Part of a small language model's weights.
Size: 16 layers, width 320, 8 heads of 32, MLP 1920 tanh GELU, vocabulary 8192, 27.7M parameters.
Architecture: LayerNorm before each block, learned positions, biases, tied embeddings, capped logits.
Training: a variant of SOAP for these matrices, 502M tokens, 3983 steps.
Each number is 128 + 32 x the weight over its row's rms, rounded and kept within 0 to 255. Layers, rows and columns count from 0. Numbers have three digits each. The size before them is the row's rms in percent of the matrix's.

# q: layer 2 attention query, 256x320, rms 0.0565, rows 180-223, columns 160-239
# k: layer 2 attention key, 256x320, rms 0.0554, rows 180-223, columns 160-239
# v: layer 2 attention value, 256x320, rms 0.054, rows 160-197, columns 160-239
# o: layer 2 attention output (transposed), 256x320, rms 0.0967, rows 160-196, columns 160-239
q180 086:154126158050091122108086120096086198137112152193150144162102151134126168145187093142044113158097062169050119106153156129119137136137114089113139089144116144112111092056141060215166133111157116082108117122164095136141098100187182186123094158
k180 091:129105157163156085103116087090098135060127092164100136127157106103135126159150110155163115159111118194071122074159067154153133155131098215219124130159097124137150063089070147112116136119109126153151122126156144115150116103148145126167113085
q181 086:217120165131174086187140123119109119157096091168159077098075109104125173150135101113100124095171059215095124148146129128113113082087127130111078132146180182138180143052117065091142143146114090051155098137175129111105090027200112152090094130
k181 096:093103133147063116191117140182109117098154135159177135125169151107169153131162107080182150097148071103079142044110126112166070111175142158100185093102132125106119155080116057084109149151130123210080067092197134167141107097141132090155117121
q182 095:108154081168161135132164125111094135127096093117154057139114111117169129142162118119194139150152166161088076153150055168136201115132108117135179086164079164111169148124104170120146139121093182124068104168084100168131105131099202163133116116
k182 092:175148137138125129131128056054101095133074173133183147134152098125134105170117149116089137116125100123122198164155106126172160122063112139137124112122106167133150125145118119109088117116125090165118118129103110083166090069089074146117091162
q183 086:147129176132129115165150124170129103128150100134085089168165132102104140080097125143104090090096112161150094129042125127098105094089098173124120092100196143139126117106121117083113181100137168135094163099111142091058149152146126116144148124
k183 099:178175092168116127101117161110139185117122148134157096113083192111151110128151112127050118116078089150086102140143151155127075115155123140111152132084132121134145083128121158164159071133153124108068114117132111226168135124088179141094159176
q184 086:161117151158180121119159135146111192168152085155120166114094161141064140117118127206073152141092053136140162129090171100124166148186132167083132186138117166090114160103138203125206105136082085108121094118097133182166162141177111082063163084
k184 095:048190184180084102160120130120115081147147126183133123106145160095153127165171090108153099138175135153142101130061122103104130154164132096141118107129134150069142105127126103131170072200193142168167107081122173165111127121141130116117117101
q185 095:045058089153162156153067134125080133136141102119160116100081115126133121125123166128143186131148087094109051110125150148163108079103074180119116065109176110135154115155128102144107104124092164133151168142063114153193113142069158158101130168
k185 092:115067121065105093163140140094156126105118136099142146055118122156129160126113112113182098129179120124111133105129159087145090122166164142132094082155146088155054102067122108093128107082090159151133132142093133110129098148168132144151161166
q186 093:169134099191083074184089090100127114102160125090126118112142139122133163164128046140176186164172155127064119114127110113113174120095117121127073142171161103134157145111097125069118095113102107087137114131145117172202082138190083181137116089
k186 099:126139148114160130109135102153148050106111123143079090077145123137128118112117158113115148118185133101075138103148127171121206115090071124170133142182193134111153167131148165115104164115111134146170142143178075076149116168114120105112126196
q187 099:125130104079106084165118133127123141116118148080175136199189107098109127168099091151169144176125097073155107194153146099071127099135175150123145118104119160084101159099162149126076112115164124113063149127169163144085191191166115134122181105
k187 096:128109153106133135070123106104082132163148106142099127098125095082108146185153090125146140136136127144138123122115089120165204104121137093112146115083103148073148111141155131128161134146181201088114100101122119121204136152082125107147133158
q188 094:113108119157113111141131131078147142163155151159165140118149064153035163151131102157168146131051137144060154155158058171109129093123173149136107101129125146147076145088170128190086163087170094095161102127133161136125110157136094102132150125
k188 096:145046140081125201165151136109114090137135145118148155130128119143154082099086161027119151122107121167205162141080118171132106194162108126204157174139114111094156108167123160115162120117147146090181138148133146096154090035134091080140180181
q189 095:179050173087188098168189158108123156175147166109101171118142072116059175078095106073164135126161127093156110121086141163046124080126104102165127167131107158148108129081142160035179128109103153117074134123096152148135112113105128137133142115
k189 095:110130133138092116138142111152126145143132167119103121173095174018138157151088050126110186124064112116172143111089125122135135156080199160156093126150120121067102129154158130158145171141062125089102150119169178089142125104147121107130151145
q190 108:139121188110068087101162135125173162153169095168201113074158163125134155183089097093111088131111169171100137115185152088089126162079163137170136161119109147167139088084127056141145203158126146177134147144144124133175133168193140179159096144
k190 100:139108134160180080104123143089084157147105108155146116139167116076040151101111111093133149154084099137131108145147173154068158149114141127155115138133117093189113145109125128134161133125145123104164145145094101177118085141119150125177119090
q191 090:066151083132106084097116164153113044166148108163160171173139142116117109151190100156150139109164220102165141159108122081097190118138110100121124097146107159107131116150126126111134190126100113132131179157132185181120137137061117146196079157
k191 091:107132101190160124105152099153081166120095127095169117144145106169130088128107172181109113152119071150088097187121235153164104125121102205143122159068120175145150089159058104110087142107171117111160062108129158074185153081142105153142122171
v160 085:084098151130126075118111201149111144126171150081131109151080148095110135171105094110167114066152156125165125154179162083126138105152138134117134158107125116211074063152081137169150137110104114138133128154129139184151080102089147153060116098
o160 089:186113186121127098053105099120104088176130133149092124091117057075134121129135118181156143108181182177114126127075195142128146162171064149178128109142178178104178156133106192064098127153183097142128095140153096091061151126178095156165128132
v161 094:124177171093151099133160136129163117201195158093129138165168125137096143117065082185117183073100148101108155124067073190142138106087153145117175116091121080087078095041137089137134157088154085137158170089100164116068138129168169063100133073
o161 098:090120114127136126101142120072100153062125117176193158177135131107110136133165143151120126140127161180094159101192162095096146155145105165176075103189078168162173126072121139110097149136131102144053082162180201204179163136151150181151115208
v162 094:099134145136110136085132032143134114177068128155086164203125101159154064010135134115101086136169137162149091097108113139092128133130140112062117147146137136159148158126101129089115147122141090164081100099108122085124122100142102135122155159
o162 093:131127091137155166160106151098140148155133131177155114127096185189088111156058152106154154088133118095152119131190131094144132172110152106123159159075118166205135085098149141145167117163195181151127112176132090102153137096141162113129109145
v163 082:166186107149122131139061134158075098133143114057108091107185099199143130073154198097097150159121140147086145130115094078152075149097096133090092136141079113133151094107138137109123146157173167098109158100155127154121077092132139173113089163
o163 095:149088135104160148146147143072137139078079157136166151150118116064152159164105093140153085124115123160135114117130144141075144076099111157132129119136108156097106103097135120075108143134131113138147085117135152124128167170171127119122138106
v164 090:114162125067141136195096113082154131119108115065093086102108156122112134125107140139130134119184119116106171083121127117053153099141134133147119148142072101050192177059127180099139147171213097163182132119145138135088113140151165138168120075
o164 094:182135109161096171102213134184115177149122138119154171140114124111117143129181105151073133180151132110156095134143118160105150119106178082133168194126114128111089094171135134082121148098079089162122205111101074128205149170148078091133143151
v165 083:185111127092155056140117128123154156096167132182157128126168100146092077095180118165155070116090166131140177184172116074070126110092142139155082114070115147235155119171091114197091079092109149090103153112153111110117108143091093158116143162
o165 088:078153144109113134095108137085138106187098139058113106129144178113135162147125184067140140135155122141130119152058135104108082163171127132133122143138114062146101142159122099111120128131163105124154100077085130152137157084095134149104136123
v166 098:079179136124131148125166185095105151136150130118132090118141124140099127186086104149078143117100212097161125137082147180126170148162110116139171075125115124120152118150164082153161198136155091118155172112106147135156137123098134180131126111
o166 093:215110093127115116181130091126130085187136129121122070168154071176110145085082109121213128169108154102113093087190081098116095088085142125152116131147129137141103098093154123104101145090098119143059122101152142134107117190153122159168119117
v167 085:180197093096170168155116127120147106073178176076097134149094116147102159108098137114128153142089083102124099107112109153168063087138112100160110119140128163075159167111184111116115139170159170089154146114185074212147108153126159119160160148
o167 093:104107128105107111145133097146147146137152130121181151168129153090090145126144085090156100163140167088148162089112132127088179130089188093109143121112129095074081085129136165140118154154077106110102104144047181133121173091169156129162117077
v168 089:109124163134135130164110176085114084142137138112172067054128152090123176143111113097162130187071133122134083099106135106110191112131133151134141111149078133152140114100165137169139123105166118094138099135145141147179101121116160208132176087
o168 099:123151137143139143107132112140099128163123105156084179154140088130101125140133142110177116108110100178151107109165114153113166074124099111152137085181099108125090110173115105113136143151175123104156144086168152159035122088196118162151095200
v169 092:147119148142154140152142175100171113134141120127170149150114100121146127090133150178147179155117170150152149140091111116144150115121078153119086169117137160124148096139098072125135118115058124092123146110135192148109151150107158122142117102
o169 093:098083113125171090090125094140122118108131152143097104152128095171107072161090111070112111110113123140228147115157138130099102133148095136080191087154087102087117138082143186182121139186187124131094161086162144117119138173092095164136171116
v170 089:140069120105118113096119161130099130123105096070134105116145178069173143146172087137164098109123149141140088120148173132178159102155131095102145097111075140166179104093129176138123066082143137146142094102093086043191151163116123149160141135
o170 092:099178154144135104125099144114148121124108123177137133103175122156166083073105164099129142119170088127172167157103148107121095088139122131176124111151190069141103149138084097095157117106111119155090194130139098162081090104092078105172129162
v171 081:153089027124126139103154149153156130117105149131142158103143157130155051076163138104115126145188099126132121140129170125120104114177103200157140112109172106182111104128099163145044162166127168078136123182077135145178141072088106084158131150
o171 089:141071157176164120117152153165143129112114126123106078109112071177119134126157132085164142125086116133149070139119114181157126120112100166140103169173201100084063167130182097123219079108036140143177090160098143093120185186114153091063148122
v172 081:154141088168120159096148146085112124209132128090157101135131144155176115119104092155143120155075171137108168094147116128185089151125084149207180127148189108107135128144134126056142138094162133139136123132035087138154141136126114094146167112
o172 089:129159128092126112065108067105145131065098084129081089094163147138130154124112130176152142089117094118156107142157140104108141118119154143093161112157115120124124153063184127126155135138148118119197151140156140125111145126102147153124110133
v173 079:075114095080162118068191171042133192156163131121124104081124106133136067195119171145177118141188168070130125157134135150107148093180155080131062183162109195142136145093071100137136158167143160080136148107131085058130090080104092113135152097
o173 085:172156149166112119128090152113095135098079152132090161188158093164114128148102089175128094067097119173148158115134157121138118199053027143125174140071160051127158145099155136153077070137159107142124085116120204142135159135124168136148108171
v174 088:133130073097111177132100126134210107103138185116086116099103163138134075129142098102115120170155125099116114098147141114168155093142115105181134101140185127098113162151130085161132139204102129143125094101139117118114170139149134155116116134
o174 091:108115162127162147091171096135122138159141128128117148186183158130120108086114138080177102191117073155191144164084100146069114169130170140097116139102117151100146110109138154164098177092100133126116126133049106137079117155120126055203190109
v175 088:165106069120142088097187054144167125153058111126119124098156037161131125091111122187158113129134149147194077125164137126124154117086105121079065167150143130134126104140107126169108180135120076191077114057099149098145116120168078146131156182
o175 093:070117109205129163150067202113139096055148130090157169113115161121216098109139097111161109127148078129089143100056179169140104144177077111135112129116120088181140122119123150129089146142119199153128208131141143129105107116126141076101131132
v176 088:133136120060132092126114140080159169120120162092092036049127082129089094096153141165110118121132128114126122138101115142138139139169101127130090123177193155143228147111079148137114163107114125177085145141105108132065134108101139089157159086
o176 095:120092125129122198153074185166146096152120141135108179174106194172168184168111118149155113173134132115156133125177161134092131108122086182150187153107139091140109074143150121078155033160135121127134169104099110106161173084163180132063134171
v177 077:067175117107110123118154171055109104168116152148136130087108135100132190171061150184095143164149103136132141068124122127102124164145067098115194115155158099123164070137137152170155177118100147107118177080136089121093098185170092090086132144
o177 089:156099114155161133107107142131113139084054146164102167151122118127122096049175102122191204170128153097128106110127129107137130118061137161096126182142111114105138128118147097074108086105144086180128087141134139112155110077099152246169158104
v178 084:139113132131102085180168165185135124174093106126151149049137170147083171115080087117129140148128092167078130118149113161164118210164077175144167072120098098114144086144123150130080185108109133189069102080095145116129169169145162149110159135
o178 094:160082135125118158141118131060119106072208136153169116125086172138187156142142174139135095137174103137121173110162167126105159098139133136073113149138127166155151158101149134165103073042129103059156123100164139147145137085137060114104155188
v179 086:138191146163143129099152165098127074139183138095114072152116166146113186130110113107099159094186131165136128173148106094121204127085136123136118136109105152116118192149091110125110145083135093099081086143117117068163155130107162119120098110
o179 094:123129132051134156124156153138091178129108116122156173131150045174104100149117151158140120179031130113130115111102114159078179103146153059153151111153156169142137073114186091202113131122127134158139158150141148209108093122105158107123089158
v180 087:103108150132114113075139164138098096137102079137154119144151135115101156140063126060180169050166127155162120159085151099137132180220159134168128132108132107135168129124094083138175137105162148155159126142146119118179133129126132046142125093
o180 094:177117088174151107117127056167137126146162143129142137137114123142192111118155104117078122147167140044144073053124130149123111094072117124133165222144148056126116148102093122069129094155121127143101157121109161107105125084176109161133110161
v181 095:116156170110113108167097135136160129080131155115184147160068104118059129149061107045142187141124134085146204106153134156118121082101121181150172129161095132111125147179168074179116149121094157096160102143112135110171185167077110147153088096
o181 096:107116077092117111148125077135093136114122145116129109140140127155185076119134122161100102141143135118121110143097082156103145181154142143137073090119107125091151106094109173135106069147130099101105078101143127178087105166108143133097139134
v182 092:131112141112117072131154091154137094139126120150145100087156176133179153181102141145135127105107143151141165128108161066165141131080101110104138123159137087127122088162152100126165122090141133116107147170100143155190159127108090195131173170
o182 093:149183163151087104116092147081132203114164111112107122121088115145103174156120081129128088120108114107159185146132116067130093122169155159124154144133140069110120181124174116116083122120098096124153125154188103101107094095126106054121116094
v183 084:111054094139073120148101158148096111141143113105184093106152138137103159122130109109122131114125142166167153129110135116148183158179121118132139073140098075129145123142183107188160181168093166131152143152152167089080165165144098115151118123
o183 096:147073148118152081102108076140115159152028137113110118093096138110067128171130123192117090142159076125111068117129128138129134109086106104130102163170142183214094140127137145135220087083135124130119093088131122143189107119121165212149117186
v184 087:081095125165128127147121083162190090156098110253168162126136184087143133066110082125069133166152166147094156112136140097113132139125089121112238122146143104135092187185151105187077125170111167127165118102134213138126152176111071135072164128
o184 090:104149132124117203162183137099102158067113167073121106155064157145094097084108147159124139077133137126156114115097090171165061139143176131110102081105118139136081151148139160150099154081161134120045118151134069152162150104107103139142149147
v185 087:140143163141124161156093166131138077072183152045083092124121151137161181098109153146176123190044088088056098167148114121139171121104103116081142146194122132116077166178162137083146140124175095112115154168160090147122146164116133168129092083
o185 094:154133130134117178139162123076128155244155161157112169183155066116110191137163107155084166162149104133162130181127079099072220074098157177133178067073156167128164076125143177179142159118097118077151130120088186156141138149080143118157130179
v186 088:117102093112141091072171107143168202172124113160156154093155126125105161062118144180160169123160128132111135169179163140116163145123101166128116108122121159194132128119150127155103192084115087156083117060118135144168114160156145150098114087
o186 092:147125160117139159089063119124117114173185090101093172146182059115133154128164173107132080087102084105141058099090149166155165156152164129139134145169129101142132091072086142111142081129119106185188148134091103084002120112146126145095151186
v187 098:122121102128126146145195141113128154168156100092139040098123149139117078152065146175130142081133177126082114137146115128102107078147110151143114134103146148124103143122174137128116161119087086128138153102096165154088124125118153105166119081
o187 098:153158139101116126137099139119062125147131119141101170131158099103097160155116127089117199130100110142131102170179084120112230101107126135136179151207077129119108152129100058129129153114144125079147132103118164133131106136184124105108117120
v188 091:144141114117131158146138149142134146095089168086135132081068129149116029164150111126156101159162109152053067061214114178127131150068077161155166125122147161149085153134072109120119144083145146124128088156122132097125173142118144042116102118
o188 094:085150101133106121050108103161064152177198110157143116141169123119114173118187107105091122118055159077143146110097089146139119210169078135100151165125132134072128141147147119143148095166154177131191138114101099144109095165097114191104169165
v189 090:113093130107175131119118145118137117085168130159184071138201200111109138171154124125120102149166144139122116183209128102136167089121116100104179109127137124161118118164116119157095104097105099135149151169091122181225169106097115106198106102
o189 091:122128140137120094118126133103130146203150172056087119085091116191099143127133173147097119141088161069147151132154155178118172122044126141118175104158133132064118178119155155093120140112172091088039125115170159122117096147092167133095114159
v190 086:164143171094115118144166151189142132157116105081107140114153112123148075124150143129187104124103144118070097104152102123184162159109124166128088160156083137164120203126133113119067069186180109135137129097145097081131122174115113122081121126
o190 093:125157052168125160099099136162084158192135077168166102119095139126188140099120162131124134080118099186164134108096162124076118086070044133157112159110153148159122102146130130106129161094100174106184080133093157098123109147115150133145083150
v191 090:149121104137150095122178183085087162098107092139126124111194089111176088108145151142187120130124132162114152093134087128158167153083159058144102113140149119159125193119067162127110062053158130194148107077142089098104115146123109095102148136
o191 096:112129091133111204136105135126118123158134139097115128088148203132201098080184175109127116146173158113157077157134146155117135120166078133149145108124153091180112103126170112116160169139111158153101159186103133150140118186077176173137055134
q192 114:150133086140120129165123074141119172108063132115115105133096156116152072127136137177096066149111119104112162169136092173121084101119124084153117225087100149117143163131138179135136100125156160161151095165157175196098085130159071103089087129
k192 106:158095175075149137208178103132157205053144122124113166127083164114150100127137133140126118086163166133121111123136146105172066102104179114136142109131109113099148202136151139127168101145126136084064149109120160056121104144132121137104140140
q193 112:141123160171137023116169122134139128098124120148143203086141103172123138141133138106127091154119152068097095100125102115101154069137176081159135128145144129162145091095149130116135142076095089116073083122135146161122159076161113119068179158
k193 111:201122099063115109099173142120195115122110129094079135096116163114128152125163166168107113059147135133155117141084128144128156095144078115125159108129109080183103207108178160145138155120093125095121148149114207112143093109152131089110109194
q194 107:111066132081138103119173148180096108119147146108100154148098116102101108094139121170131103093121196120167082096077148169136142106119106147122186109153087128080181129126127132127070120093115091132140146188114072176102164153123125108118131127
k194 105:186124067120096156171143120155114135075144182145097176191153090162114131159140132101124087070137148167169137070123135146160134092128174119131158089151110149089130209150095131091129132118170094099172098088190164117120137199111188081101096129
q195 104:126097122094151116091208091107129155141099155116151138164150138124192078113115124119129145163130134141193135168196153160119140111106108175117149137156122132172067100149117130114092110157144102133087145108109110100158146165148145060174119134
k195 101:122112075166109109145132195106147143115156118125163169202126149153129104105099115097175092131137156124158116134120093172168096134143090121172157105072153100137147083103159200092141129164136152191147189189149161101113181114044183067125082137
q196 104:076164110149124047090184150126107080119103111156128200135098123128102090131183115153147130111102171122074151143141193097116122153131131175127141169070103183089123135081150132143109166097122189162159076133094110162179160128136059120110113121
k196 113:073151150094130109138085168156140159117138118091121054096115126171171119124147156122077121134148172145127113204123134132104118179108138090156108119128139174128108116125158128095117142128187115099097100099136160097179134113110141133119116076
q197 100:174095144059135099137170153137172096094075143039175186118136140106087112131063113104066158098143167138099143152138156121193117143082169109117138128165104112130138127175143087203101105165084097084140098098125078048103109107078134098126137136
k197 095:121092170169148090070106124113170102172152147102112117112124110070081148174141100099187049145123105127162120118072096189137136102154120090109139071135128119130203169133097149149138102174158156121082115169123084131167111114128113160177133183
q198 112:143085138173163117153076154118123119089102107177156158162117127133101125105117118106112127148084069112120197092115132080087098202070182118099081109135124093133130121091111146145116130135084199161158193178096111108120108116176132150150158133
k198 112:211085156138130099116118160144121101176146088114112106090142152183031138166142129095169102118129056189077118083082098130136122111101123123147152116170095136095138123144097102081130155113121098123093146140180124104110117074107140161108152095
q199 106:142051130082110168154144102182126149073125138206116140148102141132135131151105082124139096175090141157114163132128163116091083129164135115108141111074079125098133137098158153139109106192153117136054096151121111182152143153087127179143103092
k199 103:084118183146127121105063110200165157149127089143115132125143122109131136137197121080114157173113135121093110147177101152094121165160177122140095146138130158088141124108114107089144141177174137101161091164091162065156132138085081103202132147
q200 108:114095070135159149132123109159130170124106171152160107189156097183183088109116127160223086108100131142164094120081139170134120163135186150138151136073089114106128100060118179102111142161161158192138111160178110124110132087133255155121161091
k200 103:139167116144143055101101123075118072074146141104111163144172131104146162097155103178127097124122128131122147086163097150150104141120121144147201080175127110161116082106148142120144107144121134132173104162098186127093146177111137124086082137
q201 100:128050151158156115114119123123068098135111109132149123114075156135135080168133095122099143190084144110149105120178109145137148138180184180171125188110118110155156097131147126127129114135096082140098131124051158138136149093160142105176144188
k201 094:216085148121112172158091101133178120074077118122063131145072123068080126178127157119125128149130098083147141088137103158067117147114145085143126127182131118120112162068130129115187157137144142138095164154110169109075151179175099169103151093
q202 104:106173054159193088116150155095124127083122110148086090093095069112143102153151113114133128146146143088111156163093189083082146123124119106170164086099148130142175109090165145118099073152121141140158092123127152118132132119135139134189161121
k202 110:161090142133098116146141189166099145144105126115097110150123077113115168107080122077157166118056085112185154138155110130061165124106152097176143122098170115097077150113086116128116148148103185141157117133124066179139143152144132118162145150
q203 106:105168128091110128137097105156149088131164158129155124140076186138128075095134138223076130086131118134154151110114165124152080156098171075095119122164079143178117057139163126085106128088154106141221140106164084123105158047130124184112093113
k203 106:139143169103113144153125125131078152127119167158124127075156118103163151125173143086168086153156053096135080142085131082204078087123097096112148170114089123063152113112077072148108131085160126102142047107147126077025145131146136051091116113
q204 108:091135139119121121123071091109168139123169103175131104094125192081137161129118113083123144165134127119153126202134111171154071139077157140133070169097191133143118171103185094105127155142107168090095100143082084084130160092083117092133171129
k204 107:122157096108167149208081120076094100107131099113146116111105134093075116105080130127136193132083114147148149131106119106107148134144150113161103142157125149168073122130032100048102176165109149130152124161164097085125163154147108121084113137
q205 114:153097141101107165122162182142132104139106144143140163159104161077142164080094136076160116075110082122166147095079142172060183083137171134099130161067099142078150116114108123099155094130128161104142106112071082133150126118103149150162150121
k205 102:057116138095132113123127090156078138082148153097100098124134147161087108170142152141106091169115152137092094200131078109123190090137144180152097135116150159160140154126164145144145130120158109093074108112097172142122179144059090162123116060
q206 108:193151162146164082086145116134148149167188181053117125108149106137048143098145083115114133156150144114173152132128141162082150099079160126131133128192147114161177093118144187156147109159103090120119087117135195108151146153174090093153146137
k206 100:153111108114169136144200160108052164197147160079128161147113131121124164153104147138124099067084216108141113151094145112097133142130097153134167110102100110123121126132172119147140148111122083097088093190126155109114104119109120140125128148
q207 104:182160116102206165150146118115139132077114086178128146177154131174157135137200190133110114100143145179120121121143172139133100108176109177121114121108104100168132135128082137175107123078139147131167105150047113154168105114090209108165094125
k207 106:085158098176113114117086155137182132115099118135138126094182132090194087143092095195124133157163114162114101193120118127147129087192113148125134080115111143110092099079159155130151148156161196080135121113109131127164126138099130159144132123
q208 119:072147138124171185129140142053131033121137135143143138178134125107134047103078149102182106097112177151105152122142133102172113128141131096132095131094084121148138123160137180109105148121182079144117109100123157097123132131091116102123116132
k208 117:101116134177105149096112176086136077139105195125189179076143111079080119136138170153185194159113118153147121109129165140157116116119160129140122136136073107158122079146137104135095137131163136115127153103140154091084142183145120093165132122
q209 108:084108097066137064112039152139160145070128118086188162163197120101119158130183107097161112158121092125107159138136165099136124162105177162117150190113122111145192121143164134173187097138191171105137128193111109141096148074153136126140121105
k209 106:148076138136172131103088171138165151068157145175128161112109132137124125161121126101143123167094108085128125139125093135116098094194087100140088124116135128184138135119172066115133092159108141137127132099133109140155096078080118136102181148
q210 111:136155160104097142118148156105111122142145133133119107152131096119136111121139119141139196091121158116091170135118153098158156117191149138142149174096057144106186119121096102138042138059122136107129087120138146131109149123070160136144161141
k210 103:161150145130148161118086067127124093108113113080072087149132100142118090110124136118060162133141064116125159123095120144208124145136054079108136103131113192166136192138100134130172116069167137115099138149120099105178135096082114175120107125
q211 114:139145107091110153116136236132107065197143135128122108167167117128078111123119115102195159131112079133104108100130068107139141142120103111091151151160134165135154079081123124080106120146186140113159099142196105123085126150106112180166153098
k211 111:086189091082156122144089170172087110108097145130162168156084067140191149210138184097125201106157157082156105124137146114123146084138104123092152086119114157147095136101084131083125134155095143141094131144094091065110140096129160153059182140
q212 107:036139145136136191135137113067126097154159148116153093086098068162109103070125114130143130115091132140125104110099121121162141137042181082127144124150149134149144147170106143112106144082163093077099090112179114082104139128105120114137124150
k212 102:118194152181154157146146148115161091133140075142166115147111114136169141136083088118153158114143103143153126114129138097138161153114156091064148133156129228154145056155111103131138147096128104133130175123165160101090085132146149169138119054
q213 119:140134172079121145148047155099159125129093123137092130126124139117118132167085108090176125135095089177057137135155096137151085156175146120159064139136114096174140097138103122124114142111139122127124123129129077086120100151112109164151140149
k213 109:148124112168110133117096097081114157160127166132125150120130123089110126094133125119102114120162106067175146132162080114123091126101126171099170116124149135157143109136143060167180132141136133130084082099120073131090148128119184084104123093
q214 104:121172097098116104190110153160087120094157111147177109104125103098075130119090099114119114133111142166103113187182152114134102124101132146128104110158113068126121119117166109135093153089125158128126150157137209107088103111085142184120133151
k214 104:072129107110160124112153185139136152178152110088115207149117129150123046080142146091134141067147076098152119110200134150143136133132138138097151055150110127205096072088101074080101144123136133131148091131140114109082165110148130128137109108
q215 100:168155081139128140174048105120187158166130175153090130107170099151136136130133123147135108123104104115158080183155108093094166107119096101095067077061175113146130123093149138159145144094131095081142190138123118169117137158134092148111150122
k215 102:108166080117115169118174107161123182089112113084136100119109143148163130151133129148113075184093142142096128071107158176106134087156107121144106094171057131153142109150142119157093123121110166143103094119108150106165146174095148137115145135
q216 104:168166160151165097093098118094077118159161178151131104104128105147127110160142149095135169142118142054133171151071126134095115135163098066150076164103166106142150125084133117162174104180086158075144163115104103150182111148107161157129109136
k216 101:139173127093090142090173100133122134107094104127117133099136151110092143136122097136138140144142054106116063166135136209153149106080150161057066188135145188090112176101054118129113142144109143069172141116119113100058112106107124145120186212
q217 111:132166139172109101080089197128070105156158147052113120132118125154130127127129122107118139105129102153027114134090150110126124149109145149134187124095101153139125152140130098115085117162110103109142117129169164076085118065125095110124121121
k217 110:117108140165119175118159143113119086132145182161106115103138116169143096094153121124089110146123071098153135110121150109147148106124099207069110111152142111130151123155168106062140149114196085127148119131156157100114160040135071091099141175
q218 110:110103119142105084121065102057072051121144115125174142121099127178167157120198162108106085089146161133151128086149121129160095175120071150138145121124130133106142160147151138139110167088113079099183088171121083142121107156114145077127111143
k218 102:071182154146134130133122144094094080121117189141139091103122080118115070157111132103153152099152148178131109179167117026104112138108065103119096112156128096176104049117143128171124157108112113188140142103094126068151090075199099124149139097
q219 103:162113041201165103140155153153166115107156093143151122143137119134162170169141073107117173121080134145095133105163147137145154109150124160119129145135114108180128116074131054167069103146109109142092075111122198140114123139096152135140179097
k219 102:155112188186158095107178160058149090142169140116077127126129151097082101050174139110092149099156117169123114095098087202119163129098102167138094094123115154129141118173092104143094134086130146103133154148101119140185159124152097117125150119
q220 105:127138111167167109100091161103119112117182190143125115082140145160140095117159121103120124080088156120212138158140106102133078164121148144107157103145099085198111120114120145171112125169161099102124094147126166160103071069046105091084151143
k220 114:186138146126076120144073159147117127035166153104113097152109097136129127093134139135141108091116065129148136126115165114183081133136121160102104085065128097136129159115120110148075156087103142112133180076152138083055183094133156154149222103
q221 108:127121148113151100189136186156127117104085150107177166156081089111170127104136064079127122157095112156151101169135114090098085117107092104127122116089150141154085149101125107100165168141091174152152111141088147149156179148131114135118194160
k221 110:145090122090126117153158138178105102079107145118130092087178151097106149168078055173122066092140137129136140124158082118151184113089124117129077075178106119194109101069168104190151185149139102123118187213089162134118061125145157135141135129
q222 104:134090134117076161169141166079063061156135150104113153088093144170151130089117177118110183131114072147129183194112158132149076163119115169100064055108161173124139119160118080145080144086164141120118145052177113130144155117161099128175133104
k222 109:069052157142132183097082154151169095130108115142087135077074167183113172128120117124111128079096145165117150103137068097144116172118095121090086135091124109152105102112196149106102109078073152185082172149203090093101147097114116144089146095
q223 102:108193178126172133153150090197053104188100150132150131141062160106215145179117120138115158158158110097167120085172194111155141107145130089063112132192147135145121150159099137112131111088084109110134127149118069130126131177106150161086152073
k223 105:178150167152080140139102146167118152065148118130122202099110056092148108160141145110117181100111131156222147090122141131118175171132145161140114162095124102030142097153128182109123165112167137074141151135172113131108118147149099093165166090
v192 133:165151095122161129188116113150137154129099115182142132131089148121079155101103165117125146130176085105053128162107173094152157102159139185144140124117085104146151123100119129173098170129113150112132188096139036093174129136169099158143114124
o192 112:091132117147113136131181090149109132082169114095079129147152151120175103098103111162135129097134134157149085086128122110146176147122134137147098152170167114115143169144183156106125129113160101135162136157175193141161157135152146103102093143
v193 119:094149157130126119138141043142098138160150116158116105163133153132137139047122097114120085152090140127169130090093165170155099154140162118085170125120136090138117078122085095117066124155155165150104115153144112104125105128124137098128066129
o193 103:114132114070146127084144128111144084104090106117166144097086108087117181209121135101139167108168115177079131162112163214120201076151101095110118197139080153115170173119101123193173115092098125125099117067079157142119114119097146124075164119
v194 124:056089178100088126117098134154096111208055106156180167183167154109164124147172118109136128122098135048110099124136140135078141105138121149154114120131053096148092125195109142124164131118136134068141159145165154123133123127157143109110111096
o194 104:229100089169083139127103148118130154106131162109087106128073105206101097101112157181100136143142191191161154112193130198082119171070098122161088160154174130103115126077107124111079112109126155120128100047144133126105105143137147134139098095
v195 113:141202157147144097117129138128227124118169154170163151130134031170056163141169097122157072173137124164095131180080140097182114143137102128113151080124116125131130164097094131149123142139135074133126131082090153118125148111121116139103181103
o195 100:182128144120143077156207143098145123109151090100143134155109197088157092129050099075098156115106055114173166150136081183127123115145142154116122175125115174106160107159103075083170129154113191165135145206085148111130092091152178091155151126
v196 127:053113213138101086163160176123126104154168138099126079126107124108145124120163122101134087106160161159108150083104117160174088144136181163110126150168114111070117152125143109140078126110145105117083103120144146133144110132073154073100122081
o196 110:196132057163154161141094039145140173078105120156074085118141121123075138133077166137134196182114093078130132181130121179065135122104105088104114100131147153148155174125135133149163112132096221138155152139113095125146166119178088181153144184
v197 122:134137159128150172172086133142108177167167102138117129087105092120120102156196137173103088060100101218118111126126166189118116155203150193108140080187168159095141037126123127139151092151096166141158162131088061109163107132196116104113103144